config.yaml
num_attention_heads: 7
hidden_act: "tanh_gelu"
qk_norm: false
attn_scale: 0.125
init: "normal"
init_std_o: 0.00323
schedule: "wsd"
doc_mask: true
train_tokens: 302600000
dataset: "wikipedia_en"
Each number is 500 + 40 x the weight over its row's rms, rounded and kept within 0 to 999. Layers, rows and columns count from 0. Numbers have three digits each. The size before them is the row's rms in percent of the matrix's.

# layer 4 MLP down, 448x1344, rms 0.107, rows 145-289, columns 1248-1343
099:551520461481487538476516455524420530523471484466501505499456464484540482445520435507527411508509550415491507494464517521554464455463532500481456529486542507521562448429464489506460434404399506564487493552511481550507467507478476427454506486437457508433487558539509523529592472506587503524
101:480494457522435459460525477497520520528429457509412490539515546467569558483564508552506447488550500461595484525545490431467549505525531486408459416477461474521450500504533507486471463475446454508460539454523531485511428499519474443510522479524467535579536411502458510484448553419575469531
100:491523473498447485511568525547411442521432559427620413499468552484451466469432567568522432450489436538550484515482532509480436462503466409522479569480463470536453527426503449580571479517462489567445534529497416438417465599495517504495565449442519488542519516580538524477494435491532454501
101:499497491567433575496469477480502551524523497449495532451565535539493452441518524492438469546456563449516429484513444475531513627447500497522464487540578485518470540516573526531475495518465442547512453446494517520495453489545539529515441542479472541488469525454488445577573478575566523511
098:537467438490527538497486471422505560478467465460543420553585508548483508550497513501539459489524461507471478551501513480500500580460503475475513419469529485500515423562566493518411515499573467512483450490552478527498480529455506499538568497443433599441510452521523544546539590459515455479
101:533475516511519490493588490551467426503511510522464449557458541558477582543450520545489430449503485510547536542445462501465504434454442491502513535537533550554506420563503470446409469588481551568491568501452437496435541511479544516534568548523508467470539468500509540501494510483493548472
099:520466509516476601493439496540464512486486429495517498513503500526480427527473517428504453520498520534562469520486458543551515495467577507584459536538569491474461494480541511549475426532561533488458513437480547540554514469536416489503509458483569557491510479548463497515560549474571482403
100:440573474527465525516450573563542479531529461495522540531490451577525520477447411462546506494487463434472452477446541491457387513490549554518540512556491515513509468451452522470507434458573515537445531477546478507509498542513510452497529549521516539444514430502506509560507523503467471513
098:510462444487562588509469468473555542560496597473517528442452524502516555497461540559556487488548429569540530521491463503438465453540505533489510573568500473482496547492506533490556548503508495488454483474448478468460459526403506523555428477563516480466477493438512475470515509482547543419
102:546547379468575423545557536422527475441473476531503433465512509491492458527546504455497559495470478525493523506449549480469573434522511435471505488449466477499468544521492507507503531454477463519546515469517479440435462445460549498493490523503422501472518547499550501506530515462519516469
103:578442510432470504508525513442475475481490483571488548423506473515567525522523540478496478558521518513497469505485502478497363501532505449543517497496481482439545500525505515552595511453507481549487546490504442511502503549561483499474533544535526564491486485463484478582481517535423524463
098:462463455601521492520449478564447564446511498506485550507570469608509512507455486522521522554508540537488528528465542509508496430470581464519527542501456518484496455471522547524430540525512497613459454508576485519511504496458554490522490552502517455477463502557438513521476577491436500477
101:457538517502545497562516497540477480528420535470442507479474444495459516414431514502498492457493506465530519477499502412423569477502498502499501436508560586526450584549586477547530414470544528552513488501537504540492528497428548499537522509560491417479521509486544467566554534532495466611
096:420406442587526458492465469542512503499472522540532479463521505508505506507442524456517480534454534464481417430502519472494499527517542501502479533531534443499533569548513472571509504514385469497476478552441465486521493456525441494563557479517510536433504514479487505473509422464501406461
099:512537454396504452515527521506513504503487530500470562498432457444514492558515528557508444501581558459450501497504483466481448508562484501463533513487505487449461529486470487482433452444468569549610546529499361517470512474494486527409507455441528527486583501436473481514465523514563459558
100:558488422493523478509509505445449522425521505518515543499501562497569479479552547562502483503534494468490474508484529469493440481488434496527467594548422504488466618575497517515543469405468484474441519526468537518434558509569532523466571479473478480460486469484442460530477519578471530437
097:483425487578509457530448463540498555523529504521536493469505516500510511502539524553529495486514545494492515460472488531578531531498440507413443508557486563488494469494512486489412520545479548504559470543480445516461460521430499444390510505500539507477542495489549525435502485510479552473
100:505400483511482525489459463450496490453518526532579505501503555523439501468485515477510543500531514466471502476458512514478394428531497481539487508460491510405499488460465506533510442449565400482442580450527522474457510494515443508457463502576509514430489618494478447563545389546487608441
105:502507488485457532479529527513477544514444500496565536485441502473522526536498543437424486513543508573421512481493490428537443478437515481470564490508559487471502537509529506469501534507498528504500483531510440540476465455481492486494549457470559512520490557540542470532523466518486512541
099:502487514549566470464474477510500460517453484417506521572573541532574518485460422513491488457462502453448407545536553438492511513492526538520527463490557534535481511555572531510485427610479537572475524445497530539515493511426481395518549536438521403540518564469418476443499593522518534540
101:504480520476404500459538494528471513438455499512448510476476460502447533490571502586466480480517521520546508549476534471483547479583501488512542491517525520505541474455457507511479525498462460591519519566449490483469530481531491411494521495457496424471486554585476478561520536466471459535
094:518500440520512470534502434552550482553507471494404488449449488553510474582511524506405483465509480503510543442393511523467491515522551536529488484489501474497467429540419415408482430496581552574487489469550569470538517493534504472504512508481460461481532456532530535519455493532477522481
099:439522565520462518529518475513480460553525532430483446531481486532549480550514536488554484482503505574448499564503479412541546420529514464500501525476584541511520447470488490517510509482477517497546494511492498508490494491530494469486487519476579477532492373498519470510618436511469491513
100:532435499448447503446497459433471407419507481456445541471455517451452503474509453521515484447511599492512487495479531557553486439508462475531519495532572489578460522470502492487508533514460507418465474509523546511477552552525523451502462491541525591507536530593480430570446568435597488601
098:527437584412530533573554523422501531435553529530514503530437511490528533530498539532501528456484477445509521473507428496550493508558486520447506567488457484508464539471438520542462513542531453444481517444543444511511487599542508507473461553438504462509475487521453474439578535402454499451
103:499456485480507440515408464453542480466504494491500429442493417458454543535555506503507465424437462478428478515457529467524543554491569513522518432501508501521604617542485546563504562446528544424489468529557470556483478448514473511445519563481450492438513461493456438493467458524537451485
103:490480496481467482497501484450419459516511516504471509497490468506489554518484433513491418437421532463466506453508530513516474502541481522485573487480507508503509496487522493553445563470556527508550511546531396434501474476550541499509501509522475438449560492474476485515484545481485514472
100:525482463477478463541511517512465457487549531512406481497517502485588577545553523477527397510551442503476508445457559474492517492483434421462546499531500502535463474456492502461481511546467554524458590508498547434491547473495418543434479446474546455469439530454444503520514508495506475501
100:515473510524500404518541504608567498523534536501453495440542487519487498430459481546515528545510552487471443508437516440555536530473458534575463487482510490505496512502536482496522468600487525548504491476440491483518509469464405488448457516489529560480461570508536445526478520459475517517
097:540493471593575515506482546457529470539413446528540479484521496454477533531527483507494495488505471550498510527515532430539509430478550571495519446456549447496526514491401478412484465495534492455495497502437532529445487539456473548517529475545509451572487446458529551522533476479530549442
102:469519446475510484514468507518492469552537396519545498548496544565463483520488548544494432488527593444455453522507479562415452443415466489530503499562492522504467544501483521483499500496504505496514515488440579524567551522508524494405448481538502462523524531534421523493480540512484413518
099:522556420477441494445500507419530520529539488437511489559488496481494459487486564538448510526517562493515539506513511479475493471492477479542491436524494524503538409446498486429501496506501513493482533506480393477486546473515529520460453490473537412513525465537469522422521533573513449397
101:504477439382545501488579517530499549492463512488412562531496495494471475450520453533527513527520445475559509508467439538463401439444503508495558565489504454437503475523495547521516535530506507568527429458550473519504493556529467500485452439591578451482476579532505504494429520510535439534
104:483415511435479582465520479499520513484458491472486487472509566450588469447500545508445591458528502562547510406448558557536432528501526534464517462408586487493534475452464565505500455469579418512525498493460485496560557486502456566542514477531439512576532549539494457475482454543482498459
102:493510508448481481521537503563501501556521449529492460492513535403627511465494518488514500511506529525504508468440484524505556503489513529560550442505453454434442438546555464528509445509480507494496479522529494438468523462475498517466526521493418488482522477523467515460568508529386503435
101:516474474499469477486515533469447512531498463522516439443577536442455457475519507456581518482481497504492529503440547479480503459566489477484476491527543534471488508490518537516474535529510505482503488513445483533485503479492475591553456548523467533572536482435490463574463510474493414512
097:501500485528490517532451488552510515409486515483471504457464502512510517491487561445466461448516431549539484549545528500537508477455523520494425465507463564507487459521514500543393541456531504516507505529508474490523527552535439447494540537455503506495430468492486483516466532468522449530
101:487550515517488490477488516504492530451505537482443464440446443523481508533475469517501500506511524476484477544467480476564451435542566509582503554486468506541509633504523530531493483537516470469447461485525586542484467530537478506443446448507474532512531470552570509512511469476479523519
102:450550515490492511496570511528523443495477537496488473536481503569482521479451550417483525550465429536466566512540533528425491547542452498501443501539454542486544463488468493450550521557540510513494522473469521533532487517470465448508506545422516447426494460551519499564475509455462471480
095:480532467448570552529476528439516446461482494478509510474461536397477507514495499463485512510521425622460520472428452531598474491480536510449497554520461510639506484514488533456483477463599429441425521523547481435571511514523568537562496549486477474518484456448551475528500539435463446501
100:541562474463452520471446467565463508513517577420505520456443490435483543530420557456518481510494518437562529498451526543496463464491487502500499420510515464601470597511490500463502550555411489520504546510549489483537511481543539526436468517492502488499455456518542432479506505564535473519
099:506501505543536514516463517463463503521456465543539377513495490511493508501475505583525456461557492486515601469480475429507583453555391474480530532494496544504508436433493462473446472515488506447527536460504564457476548460436507507536517530532510485455538505510520540467545536505502521481
100:502462468518410556483531458451517464547526552508525465516552525480612494533512487497539547469482553509483453491576524517449561548537474453602512505473467518495533533561512501526570476515475509531527467541566469495457495496467517440446477459579535477513446531532558495480549609570545507501
098:502517550485520477484485464544544487459534444470478437546458499445467484520510505472542539470559503534498532503518469507474546506476543483430406442509496518573496578452488526439556483558616533493517468576580549617443515458442473558551485546447521526516502495453547467614442556454537499530
105:528576519484475528497465536441493553521517542483451473418430515457486539485498479509506554535495423521532455480478453563559515488585609500574488560461489485490498461529440474458561541445482481422532466454583491521568504489437479486530501464491566491567508469477519485481519518492552538500
101:467574481510498516483496477491485537539413500522486452512527487465490532478495530551507559577495525476504552519534531497424463522458543433484476476491533463532496574557499535431518462502467463551542524492485509482481486409575507493507586452454512454501408412473521476524443536513482457518
099:519515577526429450530504526584485520530578616487504434514535487514534530572525437405479447441504548491487495529475565515534453578499551545555428435518519512536539483543515463516507415533455460429426449635495508471458486504476529455492467479534527546406546468494418516488465506522475483529
096:476483441502535543470530482524480425566454504495451474521508491520499498573500480434487443524502582436540477512496426482527363549475519506579422516464560509554553480508508433495515519474460528456565514495465566473585460492443507483501464520513548507485506514551479438398515504480541468520
099:502514526509480545476558475497504487500504495527437552528490532540452535452555554504500524498522571494617595485433489484440475458450486491485512499503510512507508451468451554440510493491474519568483449531505572516605501579491522421500516490488552485526453505517559521541543511463513509495
098:520461455526479465515456483451569551494454472524515564487517460441503480531573528510444477503459550470454559483573458541462484563416509570579500531462424452576513430549454497480520517515462555471454394499513486449529500503481525567487491524522489541527521563464532479506617428568493553536
100:461529478451462483518560473454455576507603529490547543562467526423548512554451517486396473620477621511515460411473515472531480482511480484450512494449455531504501534527491446526448471489491546462470543547477501520452567472515498511553502496544463516482504520464463454497432502552492464487
100:502516474495518488503516516453492514464440508500501533512490509542484475484477579516525586470497462519508514490538502497474588552564550447484527424528495456474539522508512493445477517507486493479503457497546413511450578509556474574476503526435588507509453494476490553463544479467458547531
102:497524529536474529534528478508468552585560452518460509457513381505504476511496569487511482482505502545490534506514465492544559521473508547494561567482506500448476573532457458486477507530494535512422496496501480527434519579472447500524497508489514538561470486572463569466572556530502525463
098:524432484571463564560506503516411466489503468462429516449492440528522406479521565521422532494471463503500490512542488520513444477454453463446549438443619531546521481509508435451540571460513493508464515500418530532486473554487516413531442469487506427447475477509466609450446507434493527519
103:498509447480509543493470516504475522558559486433431538477489475488484514463453480511498489474515517479503533492515442493513518481577534524531519515510448454541515512479474478537486530537458570538425546572554480487505506478485456449483492486473515418483478503528499510508508569501517455488
102:439480532478539469428488432542415427464469531454530560501516525498433487533525527538456430481450484567449488457473600488583508441550485482510521477477490473567483547510550497556509527513533499541463557550446526517529416550470494544484492533432473466435475531498483485517443522446558497522
099:535481548491527473433457522478467421500465568509580508432515486497534566491555550558554467438489485469512511524377544501540516480475504466492504504500571443447518499514470490480490519461430530513507633497524517535496450486493509439427573544514474465551502477484507514513473507518537489484
102:561533526531494452561492481532553440480539451485399538537567519599469552499576512470515476469532492518536496467506459494494513535603445498517458469549498553386444521512497446504483533551474528458594485461454539541533545489514435599464485613494550525496560563427496498541523528461423436480
103:484603500520535479535538527467488472548518405508511546561512485465535461510516546475530425569445498499459495496519497463563469486497475432488521463461459531480477510536505547481500500438473539530550513512497469518469522497548565509496481505497422455478535501539531412468480517527464518475
102:423464521502468428568493451481429457575484558507526520455497552443486513514465478530516482448478489482588487494521469506458474497488472470505506472467444481554486462489507531543404541523422478434509511457455512457417489505613580482561504522415493537477472501508471510459498508481579468457
098:492522500455449510587522568566463600437473546412399499450452513519528442504556494512497420482449471516493508520491481449514484478548517542406547530517533451468505470484511536527497580468534537469518488506461504420485460514521531438477512481480481460494458609525470483465519570496469535558
101:458494500432474492500593463535458576526498456442494529510473553473449521473525488461510477546480586576515426453564438553618469498543533528497493465449558488467486479570534457487500494418498505425494561542505532549472479496466496422529461476486535459449552529551449531465454499446510544422
099:546504480518604514450539420544526599486530504539497463555494511510625430606523507511528538494540446464504462501486531476488371498416508491542487500550537493513521510477488467530564490511574495488492559455560505556506477558535552481488559436498535531547501547507533483499485430505535444433
119:473515440515487510519520499443509429513521492550524444560495468544484564462524536495544512493527472494495561539479513484480555504507542465466468472504457495537491493500487523405506489551463566564498467464493542511531545559546535438483435531473517416510476490454464464462528518546479464568
101:446472489486487522483473539470505542484492468500492502505506547461468519500488505524441501554492481528467382449451450453517527510543504486562493439531577568549518485445538528443477530488491529419494470482468544533508515459475484499529511508479496523474482525549518453564512542477580473462
097:500460446474519568508468427513461437500519522464587482519525532525467466496509467490499566467497411519574482505506521537596577459535467507510519457569523446569511487510512383458507463540391427433500494442420474463588475525572480476590497516492507472510528542411450488581515604460512546465
104:523539494540474519545517520485479516488530482456554623491490617544481502487500508481527466436474494545477527512461481538465439459488435475487532513565505527448515524530481533554534471479500414512510510491520493496509551547546523531535426569502527499602562524449494480456460496485514497441
102:548496464505473535508443524434505501513491507489512432527577492516480489506485532441553495456538505571565472531496528477517572453518510485495502555571444474488555463484533486467513416526502552484534470546501490539517519502504502560623508553427486537496477489573526496507580510485575507458
101:507506470470499498554492499423463493481542493498480541540461503497484521478485494430513533513518544513443443517477514512516439512534462503544511579474488554512478490513483403519566490502515529475439531460489489500490502490537574476500473501425479507503495466465534487536458465468488468511
101:500534426525456479521458459560477489527432524456560457423545488548454507416527516548530454458494466473558494545493534505477598521506505525512528430480481489489489460543395514513500494527502484511553531498484503497478415490483498522474515456536505468531436515539461545530500506427474550607
103:493460489489437493536479496512498482470533476455534589429438518487496443479488539528484445527521476476472426487546473516580417458483445468525507494489437494540486477454514527472497424524531502420525476499518437509459456470562502421488518484476488486476493544538475490527486484428525443556
105:454471523506534455523497556447577507501475523569418424507528476505406446513417491516529438448519506518565498499440552494464479545501489519571481451499452531514481497551483529496451467453512492521539521489533501499533511473441502492430509532468544502520539439500495460549478470528511481491
097:569506471450468518523537526515459487452500494509432570497439515510527501471503540513418546527489512489505502437489496519479428482489465532507531566522455568481488474535508441433519445433500402493451462477544484498462491573482463506476508491587531536432483504513573503514492513574492547419
104:489474510424504555491527573494504446528530514479468553494470544451535500457497537575419490572481472469454459481527463434549389482520439533451536459532498550460470523501529478459517514416450508533585487500468431471485553478532510429480488472514513535488536594518513497517471501452522534500
098:491520453468545514480502519446521529458511513505487448499440542530500468434486514510499480492516536492423526484481492454506549501524453506494466521499509457463582414544487466531465481462532491581541528486502538429532527516566604552499459521544561475436548525597475467419518582541426515559
100:501552522481467487427478429481506492526560448460539389470523460519553493476511522477461540493472530503533461526514559440474634473490525460526519436533541493467491581545476498561441483470517498493457460512509534501526471480496467490565569461492475481494437467483499544475552558550490491426
098:471445502564470461556462552460503498453470566527520495553514517447495499528412518471504510442511577429407501525480482529471446543512573494510510503500531491550563440504532502509557474433483519560487565500501547470499509449509413537415455474526480585466496547591507438495515495463527557449
104:563479610564517512583474498466524525496466551558421533463540589551496525522446502478469521496507477483447511530504470486587486527494461551533510529473444476498522523538441485478505498520429578405515561464486504480463482535491516595458457503467536466493566532554503528501513483601476515467
102:483547571513472469500490510443526514485464541464574445492495564581588506502489490544522533535535489477465462507516467458470519506477521479495526501556509504540488495471537488462562483470507458482531457497428498471465549555499511561525492423579461493424463618530464486563473491542486472472
100:447548502532442591478597538466478467475449497499486519511527463521454454520507486522521431604525513486522508513478600497519506447536500503478469475493494472503438479469510542515457397524463490471532574471477472483534489543452463482519520469475519503518554479509615432520516480464432508481
104:521521444447590414528490542529467456520467482497441487530450546577521550449569546498535463540526480467430529487473452452483491481502475523465511410489477510484399560579562494474503536481530460528445433532547489441521502642564485565490482487536546459432504596401530492502543564424496515583
099:532498495442499450484477475458515458448553461455537494516481562483514534535405541547527458482531523517569544429454464536429411417535507518576494519491543519533523583477444485543433516506437516478472600490538476430525490510507501516510526514511493499467433524420490432543482412490489467556
100:528486522523512553534449529522484583542475473435551549456554432505520489468515596550533510481422446527546486544462486470486409490490476499567452489546556503497440470549456479552506522539481485459482506493480492523504509529489496479458570471495539525466484556546516511403521559534514532559
101:498417494460558455500511551562473467460469558502443550506455541518477478439475425441575532507584445405531486525430579467593467494483444477488446581468546512502507666472526528501501478466548577550573491473525550453556514478457474480505450424490518476474523484473515539535396439532540531524
096:561496434491472540532539439492454527458494537543528478515481549514463485487586536476469517534516539549590447515544501517430498515555487484547432518545504514497536457557562540513520515482520508470565469426452486571442516444458516444533498514507544469518537525511485504559450473533464528510
102:529534542484498475518528460533509477505492437509499500463549544491582487476542559422411496509521504494505486506496471438467505492497549498569513552516485456524520569518461483482507465597519494521583542583468560506514466457485510480500532506482553557516508554473504526519544573575556521607
097:542463457453487550480478526523496428489490514459490527514506508474538497503499517559528510503495499537523501566435493527511521471567491522485464488545578496474564454490557508542474463539599509557541460510527557493492544490520534513461487481499477479525453440488372488479439422423508584506
102:492556515510526499470449488572493601470502498490494454568458493428522506508505454518502497568490469511567536396469475505511487484564504500492470514521473511505489524514558536510466477519537518593489445495577474474536482450469506486501484549524465461534424497451498435495474505485489529441
100:504528470495507512482530541466442502507473508552487457474535434499450485556499467483566473532486471518419515530481408453523483471505503481467613486504396493535496517525456537567434548548418572489522402540465540523532552500474519529539466520470536488504508483445539502457537526513538495563
097:556516497501493497528481537535495523479520451435479507519506548510554452475532464515473522510505508574529476449428545471548405479475545505508535483548488522513580424543468452451460555522534462491440469531499519545541509420536481598497497488566511502458492515538506444524442478485463514545
098:506497507489482557445575528568480505494447501500471499539488530457514452476431505525535468477472566460473491420474575479461368554499498485444503512501433519495506439501432505473475492537519550451492425478494494455520486488465500466583549510547467460476473541491478480510525473467494505509
100:458414540458518457511439445485465376464539451480498525517469510591498453495436456547412566521543548414535564522509517495564506484544489501542467491524469528495515515514430510492471441461566479489470498594566527431501481576533433482543489475512500590487575515494500480497499504527514519450
099:483470462495424506594528471478473552500489535562539548494554537445542472512509568495517513457562532558510526530601406479448490530511463543516527506488471507526519436591504503475568473554432510485499496560466484468501509518478496468524501489529500485494445423526499494525452434445413500530
098:451495484407537488486484549492564552469520494558513472471443474478581508516507531391471513568545495468516519477509456495539522483575529477506590528526554540491536533521546586492457508505517490510513489554513479430469480540444510510471434542489565525509556545506473473478459530578557462515
102:471464494465527446576481452522435444465467513511444395476475547510563496491526455480492471482510531496430554487426545473484563441525477516519576453568440530534524534500462439470481579505479490568477553580511496521528497549482425506437498557475549434625512443451507520508472461472493573513
097:487490523478445495504509442467533550527529389557429510489529564535487453514507521566559539475473512492549506473492443577579544483451474488541485537487483437529465478459550491507493477449427605504492559511496569471547561506441463531494536544441505493490513446516561518542438425514514475549
099:547517465493510472504499425533526521506452516495508468447577449568491552452546444529538488546421559474563518462481438520484441463482512499507538490481469516512529479501494512512480556539505493520489551511543462440528437509513539540538526480481515500452485455511587529461496512495524515437
099:547479507552502520496564517434515473490481444482467555505475548442504496530541508489458541504495539484488528452538533498530426498565540513586572464557459526553579488545445513544469477514502524504569542528491459506495425478507509517433527484467541507522511530526528576552498562548447571555
097:545470523496545572448449519472506454482495520445529525440572576537512485591439533496452515561472480509567424495494532574492468458532440545470510453451468476538511483526500506537504486465569509484409496512525510446410487503465387490510574542433520502504517576498430525577476530461477469448
096:497464450521475518466539484537494568438559509550597470427518535488503515451491455424561542559545516501489573528551461513588567526543477533532495456523507529509484421471423489513486541508621491531471536484532534485516492535545468496575471464540502483414486504522495525518511475541438428469
098:470445495541441522561499521398482575511431466531549499528456451577473450516565489439520422455506439472503499478489551483506566433607535490465483480518485487502516457535439513526537546517471493501533406545468528444542485492454474476487506541502500479423460467491514566467461591482492476464
102:491503455483564505405448482469446498490470437407463505498535571516555486546489558498485578519556503494432528455474523464525576479547507458524501542533492577471520505558505589438528526468538469493518474535553428533502551488541496534454506509466582442555529465511497460419532453481479452436
099:514494501565528497499499461492532580489494575491481555483487457447571498464495513482460462497495485505539422487513535468525505528568559486448514465451470519463417507435466401496599447497481462472522491469549419480487490476491460412472482454512561451593479550478499492512504520505518524514
098:482480439480587565514495488517485425520437486502502438452500492438496582477465447419416495554443505449511458496455480493506531450559474533501485499435503475482496455514463535534488540494536440454495482500492526489503505489505547488517536483429491576463531553550529542576482527514523510453
096:523451518457508461501503470540439437522514543503531503430487520536468428442460522503519476524478568530483537550455514433566487504558453509504541447562448512446498559453481472481521465455500496460542520474570516497439461452493463491482489464516508541520513526472486559548508473517493501520
098:571434481517519469489541506443516485438508505511482442489520506503471458431457426526515503435526522530562460487495524454497403419556441504497495413500485522450542549496511520477526469537534518507504470480443555566541549489537502513479488453454513482443498555572611476489455514533489535520
102:531568527537496526495495510511508474435460477537479457447524467494535434442427501404503459520465505560478517534564586485443463480517545462493460498509515462452520501508429450543452516520411489518569453542523413516516515506460518477546533535503514509576450472520532514494451514478461471572
100:456503579508461475533539494479437453453516462510488562519517530532479504486477489450423480473495557512520520498514505533512480529506462449527478504496496475591490591522469466479487513527548509484489458446525466480473534445534502467471577432423489552474511545548481504454492478530499411557
105:494532556514496547488491456441460470529509508411509450493497478482486505491513442532554464491485462562460558611480554500524488491489562445535585457469520464477472394462497492474462511489482520541466561475429470490517515593497504513506508447535462563458432550515474504503479491481514462501
095:484487492508580553556517541524552481502466457473543454527442440457474442449487508588442486431507519475509523503505518478514491504515515513554446507522499479439484463502454445462502486475561495507522498523514432530504573425570481499498528484574542628392462530515477510551543606456501529531
097:476552481480526534472499532452538474502498584509515525584488501565481485550476445542520473482486522496451519499496549446535512499562552522517554529504539548470527594461491515452490495468554556509511427473488511460472535442539509536473504415485480452496456477488465524500545506531466543460
105:492507482578544460533481480533476495414548536547451555522500588550466525479438470519554340478480501495483465457554517569522474528568568471469514512445443493474543422518528528516489500544505504463531503486470477435493440539482503556527486547484535504531514455553398467530485464530455512493
103:478503500481471516488586470521554511512521531436535489477531477473542520487511527583545615453535503501523518459501458491484511580459457486544464471482455508451447517446532524529561499538527573493512466514459526489494488548530508437439484544511518497577494531562512499514568524468500485500
101:498512494453439538561497467600511504490505469507508564514420537512416513440474574478527512524544519533516488506536479495557510473531511448531506434577511571448522468561497464444530455527588483542460547523525497444526541516523520549585515552445502500505495552511472462514536538557466502498
101:459481433501591495441533509535492490471498427583545544522493533448512494489479498504458469442494489510467495475483453547509448484502459500534556554443435543488541524510481571505394489482573530553475568469432499451453517546475507555490488547540494485511575504527471517471465463511455473536
096:522417466566459521579571489449539479514451494507422498492473507540508470462487461503553510450496501508509511486461507491374480475550546558529531564421454464532536460440477478552581472479516494486488457514535485552514527428468481538505493523536486508535533540471449516463520470498480517449
103:514521485477514486569564443529519457458496557473526537518523462442477502539533570461496490545579429446502479469553480525363377487456471517506462519491479478559513523426489551462490505488471414539458498481531477529525487527525496483571431533528490541473446511539519435463459480510489473490
102:542469514547502489495474498471465435437545583482500558486499511484496513405470468496502420488448428498468523495542552587394459439547491523503371580457383498515479479570473417475614491448566547452504503445479511472538437506551533509522516487460503434506458495569506574525407535471499521486
098:501523549507517505527517502413521509519512516492450441497486449442494452555477496539507451526471428487427534454516490521558531513566491536441534500460464440579459565511440555505517551508481469529493539481438491508496502470486487453468481503529431440473480425527469497487541501534501486492
100:479525536471561435509543485551512462537510489507512500536549566443494493485449442451450484450537503477435464497481502536515469426530513555488496522518527526513459442564490516510464487482530491483616539490521462437540420499533454579595527499507498451425505604438548468540463524436501437496
096:542550493534535540476495557582444512501514475450460448466461532480517495533450489567417506479529500487500542452481533565473586463573503466523504515459431456553485533515528452510532472527514489512528462519506491543533519471546558485563545491489491545494499491512473490473461539556532501559
098:605546462511503529494540533469504451528535536518486529527514528419505444464496484449558500477495511511530530540542506483543486478452479503479531477492446493492551519526535470510532492556495585477523514456472481509539516494396512417461476471459477527484495494526508488495512503549523472508
099:511524525564446481539497465480463546549471582439453516548434505520523503508515474556509544513501508486524515554469485503498437438493487568546468462545447480460547479487523481495449522476511495543497550545554507588552539470465560457462484467473480530521527523515537530474443549473487486519
098:526451502478453515563492520421448481508551473565460514474530537549467514440470546512492477522511543502537468573536477468512513499512478598465505475549466508484459604496491467468488454499423455440468494535634501533502514471468546413529493487521525558508495520509478488558438503448498445496
100:542521504588457518513456543503477573490529493468508569478482469558547477499467564450494447567490520477477474447460521525483429460493520557475496481529467493475519542476420496493453486507487506520499541579511422468513527490450485445521505574587582521500509472540481494515547469508530475500
097:517537522486462517435517479459499516530545459511563518553535479460502538509456532551533552475500525462533464453526399507550457520464470473444478497452519475446508478515490506478477502535528514461510499480521516569531519512482499508485519512534535495511494475532422552502486508465527533467
099:515450486517545515495489488491494502548481529390548528505504427529533524515418507514398495435502541494432490485546456529582470434519495514488475490513487462522543481405495439512543435468500522553481522535508501503512487538480558523447557449490536495505434522491511510480501583443492515473
103:527504461502499588569514574473490448516508503544576538491497562505487490453493511510555432480445554564513532534514576515453533509541494466501508545514501505494574420465515485523496498491518411527428506517532473515411442480464526425489510566438414525472498469408515493529544502509476574492
103:545490515492512545478531527540487503472482503501498554579526599495510496506513554442476452497548552556500580515503487540451461504391529494565568523499527463527564601444446508548481581464472543523527434531594567499473496455574517549467553531426525469543525472534537504471517449539482518457
102:518573522435571522520511492432490542495462477546504497493472488497471479505545517477487511555533497542431471586517523463523521474525484488490526496481512457550515550508524458488539548485492536460517492445534518471490487450472532579473586417443489513495554503562473554547489443438463488502
099:480484472463535568475520498512455445488523564488448535537561439577575483477468494533520474481531444533475490512536445438462401515576531512475515586541491497516559581487535483545444528470417474516554497469525544511468510495519481446422495551523488530516519464573526553547391547499545523480
103:532518423587537528529504491507522547508461459537448462491538381569503501551486501495535513418532513548507507552593461559477463543537438499542504482430597519439487541452476521558456509489477446509480423439530531548519475631479448514452467460567553478436509467508502481508529493498519526410
099:573556517497524494499580464446467554441574545511574474467492504430470492503507563501484514432461491559487535463527515447535465457526473499495635431459416480438502456520577468466572462508468505433565488557405472569526557515522509567507541551444501525476424490505506568495485539513458537552
104:476505493519470479417541530433486467506580537456485579500516480494559506526488485519466461440490492499540519480455537507535383405490452488501563500556491484482481515536478469489530440554432501456584587486496528502468434480498513524529468497548531512617568502545566484561468481459499466571
097:532573523506466544474589496559492527478580487477545537505526494510488459467553506420550479536485514463447470521458540538505620519507476598472489487518425467552464486577532506475479469559479552426453493522446535478450547528394526430492512533540491557553507409487486464535487534505481450430
100:498490487500485501505495486433486495474459525578472409436531524500488546406550495509591459517536466490484534532461426458523548482551453537477535525504526556537495444501432479482492551495487509535497560562451463466494507537459543491584530554494554491522480478495480487510548484525540554489
103:529539428487483463559554512502519495485544403474529518509479497523504496481447514496485501514543506476593465480498519442500708463587538458462459520449535478461495538527507434493476541458492479591508514527459453416463532412476505541601397485454528488448480521484524541499472544426487489573
098:512472529506457564481518482499486444512465512515442454501395548550492469543505552484525412482470496517519436504426468521466575518542579490528487520529500498582474446429558545440397542508479500554505508512500536498493546539441522469525490483558525471510524523462585485524479555517539537485
094:556405404507497508512505408441508487474451480507434550537473476455521492542522495498483577448539520509587484572525524587517494483494449471492510441491544465517552518483537452527509503517515568530496528498462473467501480406527507526555487504558506483505468507490511504420498480526493444506
102:454509459481539504520503541533522483472542433450520433497526429484513502488500515461553552576482521442536524495444507503509508486518549460489576472453441457479460477506533486523510499491497420542411512524501443571528533483575433463531459540529499593456477508487553478509569445433543440448
097:484537496481491515513537453446506535513472517482488536591524421484474490513476530505473545490512516515425434510511476508510515500525481577546506542501539491439533514518500482469549535477497495505472526491412573517449520475501471508549508500490501543489509490500467508511540485460481464449
100:512473534526491496545474509444480502532549376392547479537503550498459399497510516532482457554488462591581458462494543516487548497526523534478496487438551476469491554553484520445487518504471406520451460438519471549499453594454489515450487510521532513576399480546453439537475503503463484493
098:496518578494546398459496501479549524458496499534522553414468540498486557506486472527459411463558427487511460491597548562561492472496500407516547474486491540493485519429499522486458519477546494499523462506535445490492525624541485487459505519491512508519528488485456489464512515475512435492
096:504558479511488475578466515477514485556517385442554580455526490494506459461469489444481477509470469538456440502453489526459535448606490525481467530422522441570478396476518504560513481479425465500516516446456538501495454426482514468499485518477494496428516494503456481514512592568505480544
098:518497561503529494475535452573490491548497436535505449459447488505477500522497403457531500415505498568533499467487465526490506503460488452516538515479532486516541466551479495551499466481451508525548451535515533420523537521508465528476490479499506468485527484508469519511532524488517483564